Part of a small language model's weights.
Size: width 384, vocabulary 29078.
Architecture: RMSNorm before each block, rotary positions, untied embeddings, normalized queries and keys, attention and MLP in parallel, paired heads, shifted keys, exclusive self-attention, value embeddings, capped logits.
Training: a variant of Muon for these matrices, 626M tokens, 4777 steps.
Each number is 128 + 32 x the weight over its row's rms, rounded and kept within 0 to 255. Layers, rows and columns count from 0. Numbers have three digits each. The size before them is the row's rms in percent of the matrix's.

# layer 15 MLP up, 1536x384, rms 0.165, rows 1018-1124, columns 0-63
094:155147172144081132144113134168139123153075125164153101122120074101147129097080144090173084152126100095153110109126199091099039095107106121091149094164180054134149148157103145120114143143129123
089:109185093108101160109151148072151096108086114121139127166093124085125096127121143129062135093117116187106046109168077114172062122129123081141110113176118133135133085092163182167071127076158125
099:132105126181201142057094178137138151089155144119101111131107182104120125122137135164145106058188120135138111135075154138082128153152132131137165098127162121101137141130097125096102079149165054
125:139120107120042128093064109132104103112120089101155167149118197199147120099124139128160149126154116136091082176158103138127100161133149120119114149182168137160143177118104082159152188194110086
102:083126172084128119108155164133123114079103153179122141160147083137081062101194133197110107116214148143175119101128126201140127187107125140112146113135039152109068156137142189104197146128092125
098:167129157091175136088128120174194138127105101078134095063194110112097134161147165046194184080128113121146122149060182087149160189110160122082174118165139168052113080118121156121101142114077169
099:103165063062106118070134186125126114158180141112158164126170105097117180094126103130127121066153136148087107183134126152109143152091106098081201118145117147167114120178143102123145217112144153
094:146113153124153120160193178138131092106151082091126145158148073101181143143116136080103102143114037102151144088143078186153126158150151119157128153171066093085134166158160159089125093165114091
103:126090177125138099146117157134168141105135134090168129104072152182159093170131086169089122139131192094164135149131205126132184091108132064134112069127088076142127141178077099115155120105142161
100:040077123075188117076100100102150118156151118118109168157104156189077122151131111119117072192167165117167095179147155117146169158051113159140170170097160138071090099134129138176140058148130125
097:121077111165104141122120188102142128115113167084097113180139128117130159076089143123111109111111085143096144131173118126130067154157155112139115125078089056130105145108119171161115142160120145
097:081179133127134112134173125025121108130086124081046101152122111147079151125124134153148155126136134122125107152134154136171101115114114155135125146131110161144142171189073097128084174153134084
108:166172094137179165140145125063160128102119122114095206105099112141148114097148084129135125158133111149145109119128086170045118121138092083125110113158077119089097096074113066082121108146129061
107:149180122161176130083147170091109144159172128156121127136159107110143087075122114150139124124155130161133176150137129164122100072146129105140198176125177101154195140141165123107102184129128125
090:099149153076116091131140172178102178150153165085074179128144101172090132123069132117123160103102126151144087133127094101153141122158138132191157131147123147119162165124157099091137129119105141
109:097107157147072156100087138104119089102105098111142117148163089126143186190065085078069088104125156094120111138206126123124103134106151081180134153153084090107122132153143150116164091171099178
096:154101095130162137088167074090144081095120145063055127139064189177179116174120150099122134143105092135161170169163123141150137135151098130108149087052161157124149147083089138145151181105162158
106:110088124123122123105122119108105130112197115127175125154152116103114128109127123119118114115129048155133137157179082137142150168107122142175173194121119140148089152087149113137119116146179118
110:180167093090125108199123114132118169116160161098171179130113180159140161150127077128144117123107124157102094110136135117160153109116210124158128128107133161120129175141113091127055119175120154
092:105146130187177073168139143078145101126141097117160092201151143082148118138150155105100127108106182176085152106148096128135078114106144145082198115128122122156184097160136113101141168096126199
098:160156072141116143072143138144149179159081157118195161136135087139090111104080158088116122148131162155184184146168195159186092190155160089130109142161069122149201094152155121104131141090110166
098:093135126103154109139089097137079130113090124115092082099191064132080093131160090168120162187115121131151102142150165165095127134184144138164128169149125227154123158195150126125176106128162131
100:127115086123169069032149103097149091139158128132114102112145157090105102142179087159080145129118050131142135126133108112159154109050146126093101114116095125022140138045104114112140168103168147
105:153180154068105168097147180131148116055168128129134084113099232130123170090152141129124193131138169073179154083047206124153097069131104090094111173175153054135143172096139130148103131123134169
102:117132110134146133126146088114083068145114161101157075132156087107161150113191115091085131120141116084134096094159110201140089121206139165152048082104103135126114105111131187133150081097114126
100:104095150137098125119127128166094098147109135078111198140114077151128170112193124098080124076122081119123076150114142144125108079150090118090185091058078138113150213175098123158116090122091098
095:174124122149141116139141153141111044116133135106080173181089044093092142095118106123187148143123153193185147091111127176188128139138187133110073168166143108130108126144095072124164145161127146
094:122099099125202082139098134081120130158111116110099126161111159067158152174089138135068118150156127101112135140111152099152068138060131124100085087149164094121122153110146052127107100151124182
103:082108175090151128074123142092146116149060135124121184155148108164104111126110173157134132149185153085115157097146055144095134110091119112112096168126117132094184188147140192126106080161130128
099:127162135040096108120116081137121113113089136140122115140105113159058113168113130147138181062122155141118083167149133180137163129100118218133088139131094136123072139132136139077110085134082139
102:089127179119085098138091148147157116142163092055153138158165124122099148110193157119155151097154135119155133103101153152089131128137143160091127037085142120109166125101135135138172136143156088
094:146104114122138133100146236067081101086090166125119083183127120021182050138145125157101070171135158110153100127143136173169046104106178155140079092115099090181122162136102165112097127108127196
103:159141153141141109116132108137140135148179099088074091104124155119137149155078127151085129126126174125092123111100115165149131149179134161070172119150144126082116125144100172121081082136106162
108:135071090148162096108142099076119126165152134121132088173118174194117128143162076145132146083128144111132126093119119166124117161173139146128108109123137159123078133121086151149138165123120143
104:091158105071094131103149129074171135094152103142183139072140158083132098160123153125156083118098139072193107141140095189181111061063107125128187108159140147105119143092146142128135082143168169
091:097102080147099110162145107104124137111204048121083116076127126132090118108108111123063089157167115138092180093088130165135133094063111103126144132107092071087135091192113104114131143101155116
098:114127114143129127080103136099131122142141164170107164150092131091184117119126117097145108108138139137179128204118133117146115128126122161114109136166140105071099112109137084203148160097130095
105:136108107149102090105051120164220167149149134117077154075137108173153173153182120160140123121149133167140108144131121144106211092127147063148184153105135152084164138141145160182119124117098161
103:165115114143119115170122231155185089069129070091125158094165138098135119136094182089109125114103131138081110131142156107124143135096169151121183177078099155106141136150156093126121071151112108
106:087186201136134071009098132111117183117119110154092159081173144080111118111147096109140112136197168105110121149080112066066121100111223107093151106134155150160124137124137104153129125151133183
101:084140136123111143127099161109139124141089133128130099177131114090139112174137150123094110100124090109142145113101103136139161124081131142131065176141102146129150130200070138181157092192143133
091:182020111126113122157085154141119113101164155102135100151117124114158159067194131096175123123146139122138131102145114125142186121108129101138150119121197146107063127145101075091129115193098149
092:118122080096125179132117172133107171125085139121099111130056174130087079127109151120156096173181122159140148160209124082119160168177133073166168072063098145108105103182153152215161171108113181
103:115176138129150047160081147105153114139129141159119128125145165070151084112153063141107129095137117110146096124065172177164074106147159070153129055097147139113198135166141188195111107101119138
092:154059163103096170127104116189112050114105119132123145155140106178122084137089138117081102143125145103092075098146119122187199163160105073155119103123171122084125130161151181139099097132147097
096:155108143092102116142100100170118162117178104057161135107193163124132116126100125159146119199198098168152147141137100128124081174128145152125120130124142117119119119077134130166093147131138117
095:124112162156143178145165124099197119111111119074092104172124138072095116085085154176138119179141126140165100192124167168135149121112176113156211116146139158109143105101190133157103110099126145
095:109089054159116089138161134133117112084129131102097164154098099087150074104149154100097140125090135110180098194152153110086080099136120119191123175137126091119142141107094145128142182119088137
097:180150143154097130142083117188118194136111084170179135096140129099037116183126116100139088169105067113084186139131164088169128153135085074111085108102086122116146120128137113177115109051081173
106:087118100178188152089088063152132125205122194057178085157099164090101167164114150142177071139171137136165111105134102161122154154134104184130107112056076125188146124084120070102157137139184105
097:161129109156126106078137116123145103131162112096115126171073178146142102122103195094044095198105110127093155140066132136146139157122116119154169138130090194154086175060145085109138110138094086
096:101127183081142120139141116098141184093072104057133218084128124170113084158175140155113129169123151105153134085062106096150117148207074132090131134155103114174125118198098153143150107112140150
106:135150100179051119109175182151141097082104099109147139141122092100093149115135073098129146114140115100140119100124085116102138157170093087140148167135130126139161164156104129123109136148091130
100:096147160123196148182105192154144156115123085120161110155154073107189150121160156121103136175115155111123133158124189112161103186113099121180145125105091137107185126105203126168175093091131110
105:117123138161072146123134102136145115153148149109112096170109118114132133116143095132126093125105084097146074105141148157189179116118144151107159143101140175177167125140065149111136118183093116
103:140104137115134157133154139130108144169086147124109168083164064117095110065127140145118158123151190097148112137111093164195135130151202082078186192101104117142196095149081110125154166113131152
109:097115131050114089115057126075163111094078146130127167129126074135170147140105152119114103103124115150190095144152161132149119096064140154152166108066110201122112091128137102120151106097113172
092:149140114126081108101144156106100133134129125084093058123129102117107088137104111122124137127146189152147132129119177092151145130158112115166104107040179142141116121164106163142118151199169181
099:110079161153108090117085171123108125134076121085126128061152130123088139138095125092096147087106132144139181086141112163124131148097141099121089141134166141078150081130127170114104109121120199
100:128118103139116096127099133154145111109123070102169138106163093079087121143144107091129077160156126126099132164130054099089170150158115144110141134103118139075150110109014098152152069155165144
094:100167124141099142172145155139080099119145117132155122191126122115091133130106132118142115159096099129122136093184125122168131098087212185149087125176083129175161122140113136109129126100146109
096:107137100134132106087168148105026106143134101112113106096089152141157156055133130123139136137132140090143096105142093122155116093177146054083069138093119156133131077134058128160150088119130117
103:106116118143132105090136136106111132124132095148148155109175165073131122085118130132162121046125098182139084149111186064160151162054163119137174135070138192114136127145183097101109150133179129
094:134167100114091144057148122131172124102122123103110146112141053167140145108079085120082148090166139109196137125104160120122162157154217121143117167125151098120075152149118076126125142119211128
101:118140177135102104133113134127110117156089087110120107094144109149118052155165099164139161142131150145170126150074153106111115177163131098134113112116131133097156169195165116104106084127134110
099:069100138070154114098131083136155136131124163118161132150100144108141097114000118106171059078078108124116111119106162144116125189145110129090133135128119158111160173146113073178115114137172174
096:093162204112119073123145176147095068128142083166113148117143136141120112102136123130104150105115182134147111107081134175119078177069118199126093125158122121231105129078144109120133062102113146
094:161156158122182149091076114101130210149084085110136133126101081090094164103149141168168102088102107121119080106092152101140135101124152129114113127119164130143093115136130086124153169120084065
101:107144108142149123145082081136037112173121134103151118147135155171095166143093157148177146079136122089181170161122116091178155106174153070128135138130116162126115157133144102138122114141150148
109:144087167100147084101148113191139106127126199123091102077109107089144191107134158122193138124107074141097139097114153140101164206110162144115114084089157159166137166125143158160156125113163162
104:111168024117109156098069163103192124143131168120115155105060107142141114114113148032146068092152142189133106109169149122088199103103122106088170072097137085108069151144157114049077074135141070
102:118082136136141101153113163094064075109093093134082126113087191118142153110104158110137156123112153147115152140080151171148134106099142144041168132133139148108069154169144125089133173107063120
099:144080081105110124099067150138093146185138116147101132125076135116096082163093136128146134155103134112154078176097114145194127133190156124131104137127121111113102104175152159085225137165134148
107:100111117156116091093081195144164090114135164084101155103081147079157142128185100122172101148087168121141124109155128106133094170139090106173114140137096122195142109178063106136148190164129143
120:137140150169106138153181161191162103112137128072205147070086142096199176132194154101096144112129106157061110074134163128091083120097108175104117097095149183138150130073108157121127125092172141
113:161101177106135103126111183125139137138118060132128140101145097078127109117160109087154170114184099119137027146148132142206080137140108156136134163147128160141147231086061146120114095101105105
102:108206043119134170101196133143143183144182119114142152142144152134153121179144172073092125127110093120110064108160152104079101080150138112130180080064109115161118180156189173109108081137186139
101:142078105199154184128164150163162132105165153124133124106086151159143107115138117134137086118145139155126144126158101121125119165090168067165080106183198128093123135175158098148150082168132127
106:166088115129143070148103125094160136050078136188117161167127142049097115178103123130147139163106054133071143148142136077144105132174126132129135178097096107130070144105176163100151159154128123
104:168148124123125124083119109111139134119191100089109158166147119157104099182133128122209142199103168171157176169162078114155163121152125108137168162151161115095124152146119109125120091116087103
098:147095115146087110128130144139175182136149142111153112179096176170102140134142165158142085170160161127117104165177088096130152182094130131125162140126156170090169131068087152195150112153118161
103:163113062104158118108072119074091148175067155124107191123082140130098043126086137111071115164104092109109117170134152127153100105126076127146176082086093169108069136174118154144095094123121160
103:200111094137142087101201129103116135137129184185127147123159104099149143078141144133147119080130100135134157130149163133163183132125126134084089112175122153176115069149132132091160199101079120
101:124169117122124099078107207075112119091118093153007092129083144094094107093128112098109160166088083132179110124124143146147103152109090109136157151118121112148069174097086099115052080119101104
096:093169156082160148156117063180149117144066123101158099103136109152123203097147108060136141116114114130141125120133112127124176182156147055082166160111117103102180162162089062133096124173138119
093:110164086164134060148090162098108088092116200104087141088127110096077127094117132084156136225126070065131160095123144108123113106094086077129080113178113212115111132141086168126112172122117081
101:116146122141148137146099092113109144165123131088171086159124130106114102164184158138098075126088131149100094139156144112158123181146118118081165190135134159096154122186105144110136088122094110
101:094128107051126127115143110255092117113163166114186115127148151131125169098149095119131169159175122133143105126104112075155166140108083158116154164157043123162213106100143152129099072123147114
091:093138108145130154090056154083163200118108050167142104105132091062100149138180115135142139091145122121171121188065113104153150142158167097168109115164127130129097097119165096117122173196136131
107:099101166111124127117053097055099159118115159068182138110114142101133116108118153181131106185096140184144136126165179087090124103134137111116142117123121186067112152108142134197157119131121153
095:137169132175035135132149104152113140142149169169127103158138180148150156171119139153124147095139117130130156176062148112092198109181181066152147166156156107156215106106119170156099102185087123
099:121133110087130170089128132145154080113096151122133160156118116108207073124133075138163090177129098134080119159142147139104161125138121200147149094130128108113106146126141105113123128105122163
102:125152148159197146127102168095163125072069115154148077146096167176134114110159104109128108097116152166118116216131144085160174134082165129130069140160064118171094155080101153131125251103115131
098:112100141130099146151094166178184135053130128156157113193115126149124211150130115128100147131157134126106113113123138131124179164153144109096080103114163129157099065091159096060093145102151101
098:097141137198100100103119105086126131095135181073073119077176131227113135120108095146115127061186064194182097125075129184117124150067137126101098148116194125158182120081122106145079140158088177
097:129103100139110174108111112170141185069099081107204165165114096116126222112146113151173151029111149142115172134114151094132143160098112095150122103101126183161130146115157110136128119102141109
099:108128113140162169130149148094148103104101145128110169088195152130150193116191134103131128127160149115151115084134127116132124143109067073132083117172114138096199076102122145126106159099144086
091:144155144087077098156197140201095101195154210137096135139115152161099096171165085188182090110095116159069140110141111056091121137101140190118189128113128166128168120145096086154172097172170130
103:142113082110158141087152098122115162116098074179165058110138142138114108131129107127102130085111116080141139121128097081091097166144084116129122100089116170156077154104138110174113181162170106
100:164087101103132150112137127127135092170118187104153129084186132234146106074151156093123129077168183075144108144121141168151147140149115115133130106097171154144112145117096129156109130111126149
093:099166193121088122104142176127129091113105136177116136155103089116073072139135071141157092092122142155149118130185121098107037127158070099122123108135125140158168113137064091165105114154124099
101:157130095140120102075147137234203159109140187155108162140124091151077101122102090136131143159120080139144122098137155189104146121153118118106141158099115135149115110130188190089133147113099125
107:136060079124153137133118140110115151121146098114118140075131170091108100119116157087147154091179137126139124171116129126130121045112121125088123131134156075101109105111113062149149111110124083
105:114068130115163063212088109104219101165150121147112073121115192185105124157112142130111078158158150135132156088116136069157067153151135155135094106070085133140073094160175118078143052138097107
094:120135127157121140164108135153153114096149147111181112181172163103128097162181107101164133130109162123150148122169122124142113090192147171135119099138099079112153071127215078157085095174119138
090:100164137137076093134154137165133120108137116153091127125130101138158167165130068175135096148094120175160165101123093187154170083077198068090166193127146150078129170180188172148098147092146074
101:120151086135146116133116101160150075128151135200054114155138134166145091139151140157196107076105142136147163119161115172123163120109106143110084121143155130102114153123148155137150137107185183
# layer 15 MLP down (transposed), 1536x384, rms 0.0281, rows 1018-1124, columns 0-63
097:154129119083090165090182117179130146135130123116196166143105146138202116147170163141056138100130130129164178103095132105106120177087063145093115118100123133090181155127157129091066153203159091
098:124123159093162116102075163123144129116121103099100099058167181176164110167137112155134105124132142174065187158112084079071147109074118166082124107174143155102099093101100059134153137142123091
095:123101138062132124091129155125112115145115100246140158089163085113089076134135135077117170167097080129090155107158118138107178166139142140152097027110084110156101134149141141156107154158133118
118:101187095106085180103091124083097177169107110118191109114151168122145127109174122151109135156111132121119142139110148122141145142110153122140092155177180112081121157077170110139148191127094107
103:155147120184110118104175138151154133143094093145159114127119146143133103151156130093129130170116035147095123163104123050115124096151163126119114114130145129147164148160135097165177180080091152
104:135098161150105123151107056074119130132099172081121109178090154110170095123140103155089156095138143127098125129103074098151179163121121068138103120122147118118132075118126090123112145151157140
103:139236123127082106133172159131081125171116082122141122080132110166156176111139111177163093086149121168085117162155132093113126128130093094073119116162115105148162127151122146163121168135137106
096:174180128118148098174103152049106121151136163113144155085126152109121150118143119151178182114149121176154125144089138142150094165154084138152156149126085060152074111102116128131174118114129118
102:080108142141130111096125136072045147127130154146153124123149154113164151131165111133135199120151090168096077189151176109164098058122092135075153113125183101084142117177119141135110126106071154
098:091118119099184082108156163102122165095144142228129082173167205093160086151208140146073159103076138086141095105153131118088151104096116161103067170097184095096174098087128159114114188120112087
101:082115177081141081156144122186130112122128116165165166085116117188075085087171119158126129172136142134138080133174100135068097103112187131140099141135098155052146140180128097135137119182121162
098:153057082132144103082104137186131088114200110103177102093134108053146120149141117106121146111142119174155150096123107075145203150167149105134129082129194130125106141114202117203148103171192066
102:140168163105155079141184101109142137082169124136039107124167117118150108077130148112154097067138121149123106114164129115135124083178135113130057178156119135078120124085155112103118145111123146
103:118133095127123099142142120093072124144102142158160162160143206083142104142120129111210152155138124143112148131202127139130135085190135159197078145118138113134103182151107082130118151124118168
094:126143163167145082150140198152083126097149104106097142070113118175125128073114105124118144129105125114085185097092172108118226116143187077170097121135144133143051154108148179125162107111096143
106:103158125114098136122166150107107147120136157154074208131131149136114157158119096056131144138142110117153109135135101181119195108118165168123161110142119160127183077112120126106102114111113133
102:162121131133154108075140101178112107045188144141088106065132179103056121114139171072124069137082141125130089154097081083126108100103111124103174154104157191094120167137129108114160107104035126
112:118148150109051103171148141150185120131151094128149097135112088108094204124105166071134177108107173084100142150133155101110190176135149176107106098140132090131095089090081141142139131145090130
103:108187152111127102183134200100096129142175098170145085110126183129152190116164101159155130110141170102057193110127122154156145082164154121125143127136203136125109119144080176072172093147166128
096:127126109133120137090117176120095124103092123080129148122075110152165134117085118154103104130168086116179131155107082131124146113109119155178118113157117164113033121048105158130144110192150134
096:117141210097148133168122086133078151099107102100180118104123164165111120144188155109164110088121165108143164137122127135109170160097113117134112077170134132163114142081114113193107128127160130
101:134175171105104135114102071189137140150140116115137134106106116127162131085155102075123112151121104189145154099101118165130098139096099087139148187130120138109118177183094110161060212145134107
105:137093128100157127150078132141134131125117084144107167106119134147151165117109116131200130162090121107091119171150113098133101121141103151111120107140103156111124156162128094176164156052127140
102:140160178096153061168168075173163156155109166147137079093117128176090088100081127124133135138107140150143156151138136148117149115114136131142103207176137175123187124068148166147151125155160161
100:167127148122094138156092078127089200164122176123180161110111106117106170134099146122087125131106143162153120124119189136159205119139107169071130138123115129098144107146140107121137117136117093
098:161172152082075178124116208083128137169119118139146131092067129140162136109117130148128128151138140156124138140127117129132110084136143141121070142132133051134146145138132149075176164054190156
097:108218079116064116092142147092065104076215105191074114115161124119094119141104161125144149026105159106163110118154077141077175126125142097118150157064084139146079132055118168084092165203100083
097:165136180098104104148143190233159149146101126159126132133142129076114129054118104126193119111100086082084180126106130122092104137156132108122105142130047113112133132150143189133152159137140166
102:213142188123145150085132080150149084152168088085158143150146135161126136117121081098121148097061122115115133089111128187137061133118140095137096129136170134116087192101112141145150127175113124
099:114144187098155194119107148112137147115176133132103101119170130134086135116105109146127067162088096145141105139116126113127143096163126108159167126127071103119167078115119094103148152120111148
104:171168069116142074099145123078173140090161132142122097118122160119100136092085156160064077166105146124136211161180154102126090113104159113144085159152117128176180165118135112137198139104146131
099:111119111147168158182110153108088158112164061181137122145135130105140132049178097151128133129134114127111161156143105174077122124134087136123079118138087112178155132133199112116123090084126059
103:181129164107110108095149070094172125176127154133109113108124123175174067129110182097122142165118082144113138097120175167133133121112124111079147216171124120128147079133101158107168122130159091
109:131167117121155103157186106107151113145087105099157145149151103119077161117230129135143153151195115077120100155161139124135110141132143152100134109151124112114113146111089105134161097151178128
103:170169122104126163081070099160117075108060087125112103067157120167193157103116127150161105151078141135152155162088152090166151109173066124150134171146178156135125176152134138103131123165185136
092:084088122119145137152130147080155111121111134136148138099099118116151126118135164108153160151126080151116141157110198109111111139161130136121215109113097170084072114129121127178110111143093151
100:166174138111091162099177100128151034062162108146134076095154123111103111129166171159055144167138094096138081157134101156113084145119118160109105118140077128147147093135141108126136142153077129
102:078130114169133115162133141125154129125132175162122129082145126125152173129151154162139134145064138084119106127151174089094132194111169119152175145082122149200149122140175163161167187169150133
100:142125155143140135129064142168093147136167150187154062119143082160165090149153171098153114132125144110093163144146111112078130156108063175139127093104087104095115110113115145102152122148168137
103:076147145135158126116065175142171169117178120147126123084088148124174122115169122100131113132148110188101076133143153105079142142201104078122125090145138140127124087208100110122130139124151131
104:081179076142160169111122151172125152119129102139183149179141080083137110111065108134115142103085157129198136100117125131120194092171100116173175102096118159093117168093073133185082116061162135
093:090162124161157165133134128132144147146124142080107112098094105157112095105111131081148080113117056167044129123087118151109113188160124108112151131127109159115151158151160197127149177106123112
099:139156089152151125221103088122100071119141093112190128174162157112083149126124151182104158135057104137112108097115098125100110117073149122132098156181157153088126199090138089051152101102131174
101:127120147139137097138130199171124149118152137158181174226130092139124077141172160132081157116103122142108117049141133170149121146157108136134155085095086132129175112091157188130097145143172172
092:113180098074115142091122124114164092101130146131124119126093147108152094168143148143137100172112121175111174151121142123170115123111131117067119131076129121146091111133174073078177062106150140
102:176145115170162090112129133188116146145086172131123080135136144167134138147139180097108087095114070092137093119113119085139091152138082122135108064168060111135120183102169073159146155184101122
090:143126154156161112179083124105133135109173075114175110173103173138095135105131094084179134118136110086118124115166149126174117152170142134160146156096183144145160152124118097141148135118103162
098:091114145151117192140143146174106097116138098131122159131125152156141142117071154122083183132105131126118046116098106116097078085129186118176107085114093138133175136193201138141096141142175176
103:071138136173107112079120136151127073097124157149112137072139130121099077125135140142108137109103207139151122110199166117129113172131147142164159091148151094113069090132135067116196095148138134
113:094160126118167164104133113155076080126109129145150161171150121151123098134140138102118162078077149180126137118068148128101122155118072134138079153132107141112172133134084151156188175163154131
095:062085091104162121112089119116056192118098113105154077142151103054169166183112148110158102097151141194096127104133152182093129153105101175132161183155139096132106120118146129118141150145139158
097:161145169118093126153155134150155146142184110112136177088087219120085096138131071106130175140162159123208063144116085196130150132114169140124164106115117181094175095142112083146094149082125178
101:115163060156122142135121111182139158161158114133162096138132089094144146131096105128126145172117135115093114133124118100097129170184161163164047120130053130132097101094112080077124117131103159
101:147111170123106086152115089117136112126150100134118132087095095140141169100121104073162075138057077172118095119180136143128160107095155102118123128156083105118160101141106136118107143134162179
098:108142150118100101162159098096107201145105111123107149122142118192134117090142161142136149141146195163134122109154096141124134132179123194072129152124126119142131153070157124116150162181085167
102:163070146113106147128148107104141193156210118083164157147104105118147116097110185178134137137089167089054180135110127123155095154127117069149113179111092146123110127151154160108149120100147116
094:124124180127184123118142101095114137168095057116181183102156096091094155144128103060127137123101232130137126148078134133103136166067110166162154138110095157085102151110129157103136084154157132
091:172100098083159066167136139133117112138092178159109142151094114127135103110150113136184148156076153146128165128129064124095123170139139128133157140124105167119142130137165148125142138169081129
101:123144093156101124134163109131115131126106062105171078137152116095124122102147105117146124183137139110130183079142212119130161158131124154167119184077123158099131152112122203169125071090122146
098:094119103115122078099120160113058161119106110096083108115131102174061112045121163141114125065072099157117100151098129162143111062155116146178173104111152175106062142091053153156175121159198094
099:110071132143096128124104114150151149139155147119175125116144124139181148072076112139131108168128121130157107148076106093130067118067148152128158166093109181211118154146106150117118159112114145
095:166096120078130044124134130146129113128144090101099152103162149098130125139110174168153140117074121132145129142125126088107171116140158132117186126111146161116192081098164110154147139174116103
103:146121175088120145110118143186081164137100143112130135089124098140156112098123144113128138107104175110128138121118119116150134206053104140055106143101165106092171137121098113112109115136108101
098:077123135152143247165158147142084114190076140174110106093154120131143132109123121152166127155164111148134171098067113076068129138141155095090132106152205132110086117119129138153098096145131095
096:121120125171102122138130122112138101118170160189072085077078131111131148115128081109131122093092178096108145111155171178142109125146163139126119167129076114156149110123117102139143124123104157
102:145150146133127101091092102141107140110124110144112130101118098142089104167123129145157067140134141160106155159133066110127152149208125189104139115076092147130217158129132124143215170101112190
104:153142093114148156125133133176111113133159150087158096143118138116128086101120124123133077159167102133099092099168103075127142200173116096112063121105132145029206139119122077156130159140113145
101:060163094156053120135102116143198166183140103136116137148115152122078099110109128116094167130072144106137098112155195064141147184162103140132178126106122166124108131120155112129095125124115172
097:155122167126094160134133098146101198154149114141106141146157134130111133112100118125123106114070194148151097102125199087157128131097095052116137069161219128071133151178103132058091132179151170
106:073176108099108148161128097158103138158122195088116111085132083148137124178175114182140141124091104152152213094160106101094164198127045175161132057162086159185154170130089134131113151125213169
102:131123087173170125170156127124114204095157111124135115116136153100122107110072192139193143150137129128101153077065089124123192130159147142099126120119121176117101152090143092123096115098111117
099:173173113121142201178069104070164158147127089136123105132068148160074151111091125181146166116158143117161093061125133128139145110105083110149102100107138156068151126090096084112108186054134090
099:151138138105120118134177070109105156098152148129120140123080120095098178176076148113131121168160079109125186130126168152121179072082104182160111147144098163146170097148064080145148144075137157
103:143156170117119119122109123166082125157134125097163114133089091122087126088094135138095049079156117137108068176200154165201100099132089091128096119149110140154058084168180179033189197115087162
111:164137108079136109186179120094163136089096130145166149110082146152147100138190120162169084161168091120097071123126106157194097119143104135105161145084066127140142157116124112168154107143138146
119:178095105132164146137188130194130100138122146126146122067125103124158114133162153106147107114126139146112103127064178178180124164144120133123183121098108164127046134113096139166094113071133136
100:019109098110190115139110109112145105061169077101147100130117109134137154092099106111103161176148045147120090117103148046123111109124118124143103105082204111086118128134094158138111089093160187
100:163105087068149130088087133166126104120108064101134159132140118152146144135129070110121151114128089142171075103115105131093172097125116137135057109149185166123149132153175099146162109164108019
100:124138067141124097126202103139134051175145131151081153168134140146120190103132125136167128149164102192117144097090089075082066161127108131090177143101138099086116108098145082154114155096101170
099:066187131130141167162062124145088094099172097117108183135106150104146121137165133126173163165124189128133085157170083108154112171159168162121130158144141092142102148139149194163114159114060073
100:145160158127090139129113089092069081092109160128146180131135077129113084227160081151088142064093131134119141078115141131144111169131077139109136176094088129145108178131111133121178168075092182
103:165082157149138098128112072134141168128136129149102164144165085114099093177134110188139169161127060086074110108123120099108116143087155113159119101107160146102116175083125111138121185145078152
104:148077109130114118058125086076098147109129193119182135143135161130075135124182155100142089157114151183052128101186129120135157152080068109080121137086179091216101155174127149124106211128052101
099:136139102134108125178118151108161101102139181113153208098127135110122128114105138109136140085072085082135121102095138165131105169137151164103114111035142152135102156148166143108121118092152104
098:148118064120123118141157135128099155152180092164095121124107110108113103196128148157125159139125095153136076077145074032086150126095101071164131115150115123114170098120157128134152093146136130
097:098153062118079180111134060099185171156146139134167114131109081139119164097097106128165156049106162145141139117141113188086147159150128105125103088091096140081051135113163185110078163135105100
101:123113106239109120076148140093107154140107111112062091164134128155132161156183152107174051099115141119149172095142109093122133148147064115107121110098124129151088155133173119102113145169150134
101:133148145077195138119136094114123078141110100204138106079088083166129114131144147119116118138089077135062096180165115115135124135098189128136192088103121120124155169095054157154091129072146152
094:119093148136141098148093097082094140108199187071146146163138161142164122181105122110136080161115149107094164154098061106137129099153104171128150140098165113150187111141084129150127150132137129
103:126168169162145149109159125140089169169118147128116106195140187128127149057131163124125170204133154069133175139097153159119119102099107135160181099175127087109078083134096120115156143065162170
100:129171076120153122127166085098139136202103202127152132091170133118121121081095110144101082107130182118156112097053181102083170147121149141160137145120072179143068141183175126154131162096088117
101:153124134133104169116140127089110147159113122145086085110108136092142121122146090174152152203137101203076140159171099118167152100145186154151130179149100150124112164160201118137118188088169128
093:101094095110138125114182078113145093136145114074146116101076124123125096116107176059113182067163121123130136145154116125106143161220109195172142143125171125146092063161178196135130148104135154
097:145147107074132059110131123087124156142123138127144118127107129143196223120114129134157119043133142126137113158144138138111152143151150135189111118102106128137083121150176154144131104143172151
095:138129122148110090119096160078132151136159114094157132135138140133144117141119085158109192150115140115175087103200131181159061123104132106134187114109158139177147123145161140144173125119093163
099:221103152077165170128095126138174139118036115142112172146189158154086138129099100163134145110094165163088099054126138098128062144157163132170146133129186108098179074101091164176112124161141118
093:111124150118166153114219121144131053137117138141098157153073168121140154081120078070166164164107122135136112077078140110120149029109166149109093119132172087118129119077129142147186163172102151
093:098095174163171109062037166081091186121102081104115136153122124135189137108083149062115110152183104128166113144057129174132191144087157106090097151172134095089090155144168165157155138114108126
101:136144154082100217174255186096100151123110153126136125125142092135079112087121159167113106100074106103121146081112126236129191130142144201136147135088110137155145130154099123173098095088122149
102:154120108137134150164112111169092176077150141091170112120193145119143144115140165106081099117158106128126098152112167115134156112127178137142149124119085127113151164111133106130143120160098107
097:142095118164101119153146088061169114111176182148125085084172163181133184110106192110128135117088169104077098128121111077113127127136078127140103105095132103123065089173114146136114155155129127
099:188139131124130170087136145127108140116153050105154128080163136175157145146059131140139154160077092075058160163141154059166122146094102167158182105122102137083102122124166146130086140124149084
099:121128133150134127183132045139155148154172110089160078099153136158182144102091170151131095110153080124154141088216120137132093142162107072052140183131161114157130162079138102164155123179100143
099:123123143119116115160156130133159166132098119119166127123168146164113124136139128141173095127170174122138176103061108085112101047135097155183225105090094122140114108123180145118169153103102170
097:192115070102109153106142108105203085163111108178132051166082149122114129100177119065127058105083125123141123089180159115102071176140107122147048182167196112068112145122116074091130142143135108
105:124143182150111101143179166132091144129125170137171115110117145128126087087091098144088187135136121117120114157112146092162073157151099119130194130161088168135137124087151054130120149134102158
094:130193153124083138146172104132140092092116068095154147148094136154164184123168166141166096190109152169088120135125098114108109120137083139098122091103083097105135122145118137162127146172114127